config.yaml
d_model: 256
head_dim: 128
positions: "rope"
attn_scale: 0.0884
parallel_block: false
init_std_up: 0.0392
init_std_down: 0.0
grad_clip: 0.5
decay_fraction: 0.674
Each number is 128 + 24 x the weight over its row's rms, rounded and kept within 0 to 255. Layers, rows and columns count from 0. The size above them is the row's rms in percent of the matrix's.

# layer 3 MLP gate, 256x256, rms 0.115, rows 21-37, columns 0-63
size [ 93  99  96  94 105  98 104 107 106  96 101  98 108 100  95 104  97]
[[125 124 162 159 128 163  74 141 124  93 151 168 153 139  75 137 130 129 115 143 156 119  62 134 154 136 113 168 145 166 129 147 156 163 115 150 147 201 144 101 148 141 121 135  94 132 128 106 109 117 138 112 177 104 104 145 163 110 129 120 149 140 176  88]
 [162 142 137 168 146 141  96 165 137 113  75 107 123 166 100 107 135 148 119 131  98 174 153 148 128 135 126 128 141 120 122 111 154 139 140 112 170 150 118 166 144 133 148 128 112 137  92 142 118  97 140 122 129 130  88 127 102 140 100 141 135 129  85 165]
 [103 104 120 126 118 140 147 132 129 108 165 129  95 157 145 102 152  91 131 171 121 119  95 126 116 106 154 134 138 121 126  91 159 157  97 134 144 172 136 130 119 122 158  99 137 156 116 131  98  82 138 129 122 118 146 152 107 149 139 119 107 139 139 150]
 [133 128  78 119 122 140 120 126 148 170 100 142 116 134 170  94 169 124 172  66 116 130 109 162 145 161 160  99 110  80 143 129 133 145 158 137 113 154 132 141 155 157 147 110 129  91 122  96 119 135  89 115 133 120 168 105 151 106 122 132 112 122 113  69]
 [102 109 101 120 163 113 162 131  81 120 121 121 172 149 133 112 107 114 118 157 120 115 127  87 165 128 131 160 119 158 146 172 140 170 160 156 122 139 128 120 144 176 150 103 155 136 152 147 104 164 150 163 133 135 129 170 148  91 101 112 136 154 105 107]
 [ 85 102  98 146 143 125 123 127  82  81 143 101 147 118 165 113  47  96 150 175 125 123 157 137 100  89 149 135 138 136 109 152 123 133 135 100 146 142 137 117 153  88  98 120 100 121  82 165 182 116 158 102 130  96 165 130 122 107 154 160 178 127 113 118]
 [135 152 148 178 142 152 164 117  85  82 138 129 130 121  91 127 120 111  93 101 145  84 123 128 158 139 128 127 111 107 128 157 128  97 111 118 138 153 108 128 160 106 158 115 121 132 141 105 151 126 126 149 121  78 114 161 143 119 102 115 169 117 172 169]
 [162 141 152  87 171 126 136 119 113 106 129 142 117 145 134 101 129 137 129 130 122 145 119 113 144 127 113 110 125 156 112 100 141 165 154 142 127  94 185 113 126 121 171 100 110  73 120 183 125 141 117  92 149 158 141 149 140 122 164 155 105 130 132 113]
 [160 116 143 143 129 120 133  83 106 137 126  87 163 109 149 103 126 155 129 122 136 132 120 138 110 157 150  86  94 136 113 144 146 122  88 110 157 139 129 123 149 120  44 121 130 158 112  84 131  93 151 132 108 104 145  64 123 131 145 124 158 143 136 107]
 [120 115 139 165 109 117 133 150 183 144 139 155  94  92 143 125 117 124 134  76 167  82 134 161 117 144 143 129 162  92 101 129 116 149 138 179 169 123 104 115 158 121 185 109  65 151  77 144 163 150 124  93 106  95 139 144 142 164  90 163 129 100 111 132]
 [131 125 145 132 134 116 101 137 120 135 108  81 137 141  61 141 137 103 142  92 136 118 112 106 127 153  98 106  80 125 155  98 142 131 131 119 127 124 133 115 128  86 101 104 154 120 117  92 108 147 175 112 146 158 105 112 132 131 151 166 104 140 176 142]
 [ 70 123 115 131 140 141 154 138  93 165 176 144 162 138 142  84 170  94  93 110 139  94 134  96 135 147 138 140 143 131 119  89 103  93 124 142 152 175 111 147 144 113  73  75 150 110 143  90 116 172  93 149 135 128 193 174  98 145  97 123 130 132 114 124]
 [116 140 123 132 125  87  87 112 113 152 136 165 109 151 128 129 124 114 121 131 104 136 123 102 149 139 154 169 106 141  96 113 122 150 132 160  96 162 102 100 112 154 134 100  83 147 127 114 120 121 143  93  99 118 164 117 109 116 117 147 159 127 129 193]
 [108 116 105 200  88 118 143 143  99 110  89 105 169  74 149 108 157 107 132 106 130 105 151 151 132 126  85 114 116 111 119 154 127 144 145 138 105 119 133 135 146 153  96 117 130 126 130 128 126 105 108 170 106 115 171 150 105 130 108 143 118 115 153 122]
 [121 170 141 166 131 106 118 104 126 119 138 117 121 122 109 110 161 116 127 115 134 124 100 131 122 131 143 133 135 151 146 148 170 123 113 116  70 123 124 136 131 141  99 123  98 117 109 143 139 174 115 162 124 124 137 157 159 104 119 109 148 112 150 122]
 [ 97 135 154 153 105 139 175 120 129 109 122 138 100 130 130 159  92  92  63 141  97 160 135 133 102 121  96  91 143 120 139 138 111 133 124 109 126 154 120 161 130 102 159 135  68 148 162 139 116 113 167  81 128 112  96 144 124 131 180 134 113 189 118 140]
 [124 141  92 119 142 143 130  92 109 140 128 113 151 134 160 116 129 125 109 123  98 162 162 102 122 127 106 133 164 175 111 117 148 135 135 109  82 137  97 127 121 127 105 154 137 127  79 151 101 145 130 159 157 118 131 142 115 130 121 139 170 119 123 120]]
# layer 3 MLP up, 256x256, rms 0.115, rows 21-36, columns 0-63
size [ 94 100  90  94  99 101 107 111 105 100 106  94 108  99  96 104]
[[ 85 126 131 133 157 137 165  94 124 131 131 142 135 109 176 132  86 130 157 112 162 110 107 138  89 128 138 119  98 114 155 149 123 147 103 124 124 114 107 152 105 128 133 135 124 151 130 132 142 111 159 134 121 149 117 103 172 133 112  91 122 153  95 145]
 [ 88 154 101 187 128  95 138  69 137 116 143 107 124 140 157 136 129  82 129 134 142 132 136 158 129 106 105 123 116 152  95 114  97 124 127 121 110 113 172 112 127 137 105 108 122 145 137  88 115 152 115 127 158 112 106 163 138 119 132 116 106 123 141 125]
 [136 140 140 123 103 105 137 124 165 118 157 157  98 117  93 155 137 141 106 100 140 146 136 164 117 140 123 122 140 113 105 133 102 115 103  97 112  97 117 111 109 151 119 157 101 138  98 130 177 196 138 128 137 121 110 114 156 136  80 111 145 167 138 116]
 [ 87 117 151  90 152 146 151 158 151 131 117 113  84 144 118 149  92 140 122 117 202 113 164 123 110 121 141 164 149 128 126 152 162 112 127 141 184 138 137 133 135 124 122 135  90 202 104 128 174 149 134 118 106 126 122 118 139 127 124 139 148 139 147 110]
 [145 119 106 148 157 132 121 131  76 155 126  57 168 144 159 139 113 138 171 115 189 132  98 137 139 139 134 144 101 174 144 141 122 129 155 153 141 132 116 152 130 193 173 112 120 128 195  91 127 142 131  82 118 104 103 124 100 119 114  99 149 141 137 100]
 [ 97 135 153 101 129  98  87 134 122  94 129 193 128 126 146  86  67 103 110 116  80 120 116 165 115 108 154 134 129 124 100 115 138 107 151 121 128 159 178 134 180  84 112 112 119 108  76 123 139  87 174  72 116 114 140  99 100 171 107 131 115 154 120 125]
 [106  95 143 177 129 136 180 140 115  63 151 124 124 118  99  97 155 136  92 129 141 122 125 141 119 183 139 105 134 142 148 123 123 105 121 106 151 152 172 128 162 119 153 117 139 127 187 105 135 116 100 132 110 106 102 119 100 137 147 136 173 113 170 122]
 [114 115 118 165 120 146 108 130 118 188 123  99 158 118 138 104 168 116 152 102 138 147 120 127 164  97 130 139 109 169 150 127 161 142 102 128 172 126 155 147 111 143 112 128 158 175 184  90 145 149 129 120 123 118 140 148 146 133 113 154 123 165 187 154]
 [127 164  83 159 152  80  94 123 165 184  81 168 135 108 126 126 132 125  40 112 109 140 166 127 164  77 146 189  95 110 120 140 189 118 106 131 132 155 151 132 156 150 102 114 138 138 139 103 146 136 120 103 124 149 141 135 135 183 121 142 150 134 133  92]
 [190 105  88 111 144 122 141 118 123 110 131  81 105 128 148 111 150 154 142 156 148 122  90 123 150 181 145 130 160 119 153 182 135 162 143 168 164 171 145 146 122 128 103 154 139 148 133 107  75  96 135 144 185 113 147 165 120 128 138 100 133 168 113 128]
 [150 117 112 129 120 155 144 119  92 107 130 101 110 152  87 105 134 120 129  94 101  97 122 146  81 131 134 142 124 116 200 134 153 133 107  72 144 112 151 108 142 104 110 117 119 126 139 112 126 140 138 173  86 102 155 111 156 161 159 164 136 120 127  85]
 [149 128 146 137 138 105 113  91 122  62 145 134 100 135 101 132 105 145 126  98 112  76  77 137 127 130 176 137 106 161 135 185 137 118 103 103  96 109 108 118 120 127 135 121 115 137 100  89 192 158 107  94 108 105 121 111 150  88 127  86 148 166 157 149]
 [109 158 129 153 128 131 144 112 158  93 135 123 154 104 123 169 164 114 125 156 111 104 141 158 135 135 111 135 109 126 121 131 110 101 114 129  88 140 155 133 147 141 110 185 133  70 125  89 144 101  89 163 125 125 153 136 111 122 142 109 161 119 169 155]
 [ 90 124 130 114 104 147 113 120 149 150 130 158 112 113 149 133 102 138 150 121 103 157 120 115 135 104 116 111  98 113 136  75 130 108 104 142 174 123 149 123  91 122 101 153 121 147 138 115 108 127 126 126 132  83  98 131 142 111 118 138 195  83 140 130]
 [127  57 149 118 129 166 131 111 143 125 111  61 130 141 138 120 102 116 157 121 139 141 148  92 138 110 117 175 138 105 129  98  97 128  92 128 186 165 151 171 126 116 132 124 135 173 146 104 138 114 128 130 116 126 161  90 110 172 133 135 133 144 110 142]
 [133 125 174 149 121 175 143  96 138 127 165 146 118 168 143  96  96 118 131 147 113 143 138 135 106 157 117 184 115 157 130 161 119 120  98 138 129 161 139  81 130 116 139 163  95 151 102 120 132 107  85  90  79  90 133 139 169 133 175 156 146 155 133 125]]
# layer 3 MLP down (transposed), 256x256, rms 0.16, rows 21-36, columns 0-63
size [ 96  98  97 100  99 100 101 107 102  98 102 100 104  97  97 102]
[[116 138 130  91 128  94 123 166  97 117 111 160 109 163 145 109 140 138  87 166  95 141 119 130  99 153  82 139 107 126 113 130 137 114 152 104 144  83 112 129 113 117 126 123 109 147 174 162 123 145 123 127  97 119 174 130 142 128 109  80  99 133 103 166]
 [107 117 119 125  89 114 132 150 176 123 104 152 146 109 112 114 152 153 114 157 109 112 110 145 136 134 122 150 110 116 128 114 130  97 155 170 167 161 145 119 146 131 107 137 107 166 123 117  90 126 106 138  79 130 149 135 124 157 125 111 176 148 165 142]
 [162 135 149 122 143 154 131 141 109 120 127 121 138  82 125 166  87 103  99  82 103 123 116 137 127 150 105 142  96 131 145 158 111  96 178 137 149 122 158  98 162 110 131 122 101 132 109 126  95  81 107 105 146 166  53 120 143 109 171 114 131 136 134 100]
 [132 130 131 146 106 130 139 114 113 133 128 138 132 139 145 134 122 110  99 127 127 122 117  99  99 141 118 184 125 154 154 134 116 109 112 144 160 106 113 132 127 120 115 140 131 102 145 137 148 164 129 125 148  76 161 113 100 159 118 148 155 123 105 177]
 [122  84 105 143 118 141 110 120 108 154 181 127 124 139 114  84 102 145 127 134 144 105 131 160 139 128 138 173 107 103  66 123 113 104  94 109 102 122 122 107 124 103 128 126 135 154 102 107 152  75  93 166 110 170 108 158 145 124 106 131 100 137  98  84]
 [ 71 135 122 149 151 115  96 144  81  88 103 101 123 124 153  90 110 159 165 112 116 119 140 160  76 103 103 134 134 147 108 139 153 124 137 137 144 140 112 104 144 103 140 134 176  82 145 125 140 117 176 110 125 142 106 132 146  88 188 124 164 112 153 114]
 [ 92 133 120 118 141 108 148 131 195 138 111  71 184  95 133 147 158 125 136 148 128 132 131 155 150 144 122 122  92  84 115 166 127 102 137 139 133  97 133 149 147 160 118  77 122 120 139 150 152 106 153 138 148 160 131 126  99 143 133 119 116 137 118 108]
 [126 137 169 151 129 103 123 145 124 136 181 121 133  94 113 115 126 115 128 128 149 120 129 124 199 135 115 131 108 114 137  92 129 128 127 129 109 114 149 148 112  72 123 103 118  98 111 162 143 157 163 130 109 127 121 118  85 107 124 140  72 121 100 132]
 [145 116 165 140 153 102 118 151 117 130 161 108 168 103 121 124 152 139 164 180 121 139 122 164 117 134 104 162 182 150 134 112 128 135 120 103 133 133 115  84 134 134 140 136 133 117 112 135 101 113  96 131 128 145 154 118 109 104 123  93 116 164 125 126]
 [163 104 122 122 134 112 126 131 123 121 118 144 145 129 117 135 140 153 158 167 148 156 154 148 101  79 111 152  99 110  98 102 103 143 136  95 117 150 159 138 113 135 146 145 132 119 114 165 109 113 150  93 162 116 137  93 102 121  97 123 131 154 159  99]
 [117 157 101 136 100 105 112 143 109  95 166 103 111 168 114 139 116 135 121 127 155 164 102 171  97  94 146 157 137  72 101 138 105 155 146 130 164 133 160 117 154 137 128 135 143  95 119 169 148 128  87  82 141 138 134 129 165 118 125  92 105 109 109 110]
 [165 110 145 137 109  63  86 121 132  73 139 151 109 110 118 173 123 149 146 128 125 134 139 139 144 154 148  88 124 110 104 159 153 102 155  91 140 101  98 117 129 164 125 139 127 106 153 147 148  94 146 111 148 135  96 112 107 126 113 161 121 119 160 130]
 [122 145 152 125 177 133  61 106 139 116 148 133 181  90 128 105 112 180 128 143 112 127 102 105 149 143  93 147 114 164 104 113 140  98 132 115 114 142 120 147 186 109 126 114 156 115 176 123 160 139 132 122 156 112  96  86 145 103 170 146 140  93 115 138]
 [114  84  91 110 160 141 165 151 109 158  97  89 154 135 135  63 112 133 137 160 106 117 130 148 149 140  95 122 115 111 123 162 130 166 144 137 129 142 119 172 117 145 110 114 142 148 112 115 102 110  97 131 161 146 124 120 125 129 157 140 150 149 105 108]
 [106 128 176 122 133 150 101 121 133 154  92 121 101 149 145 128 101  93 150 110 112 101 131  79 131 118 140 140 150  99 114 124 132 117 108 193 104 137 103 110 136 111 113 112 117 149 132 159 173 135  81 168 130 118 127 134 101 141 100 126 148 157 153 144]
 [122 139 105 110 142 177  79 172 110 143 112 114  94  93 121 139 124 161 146 103 113 152 134  93 117 141 125 124 107 132 126 106 127 146 126 120 160 109 130 121 142 121 141 102 131 136 166 115 182 123  91 147 127 154 164 148  56 107 101 103  99 120 142 109]]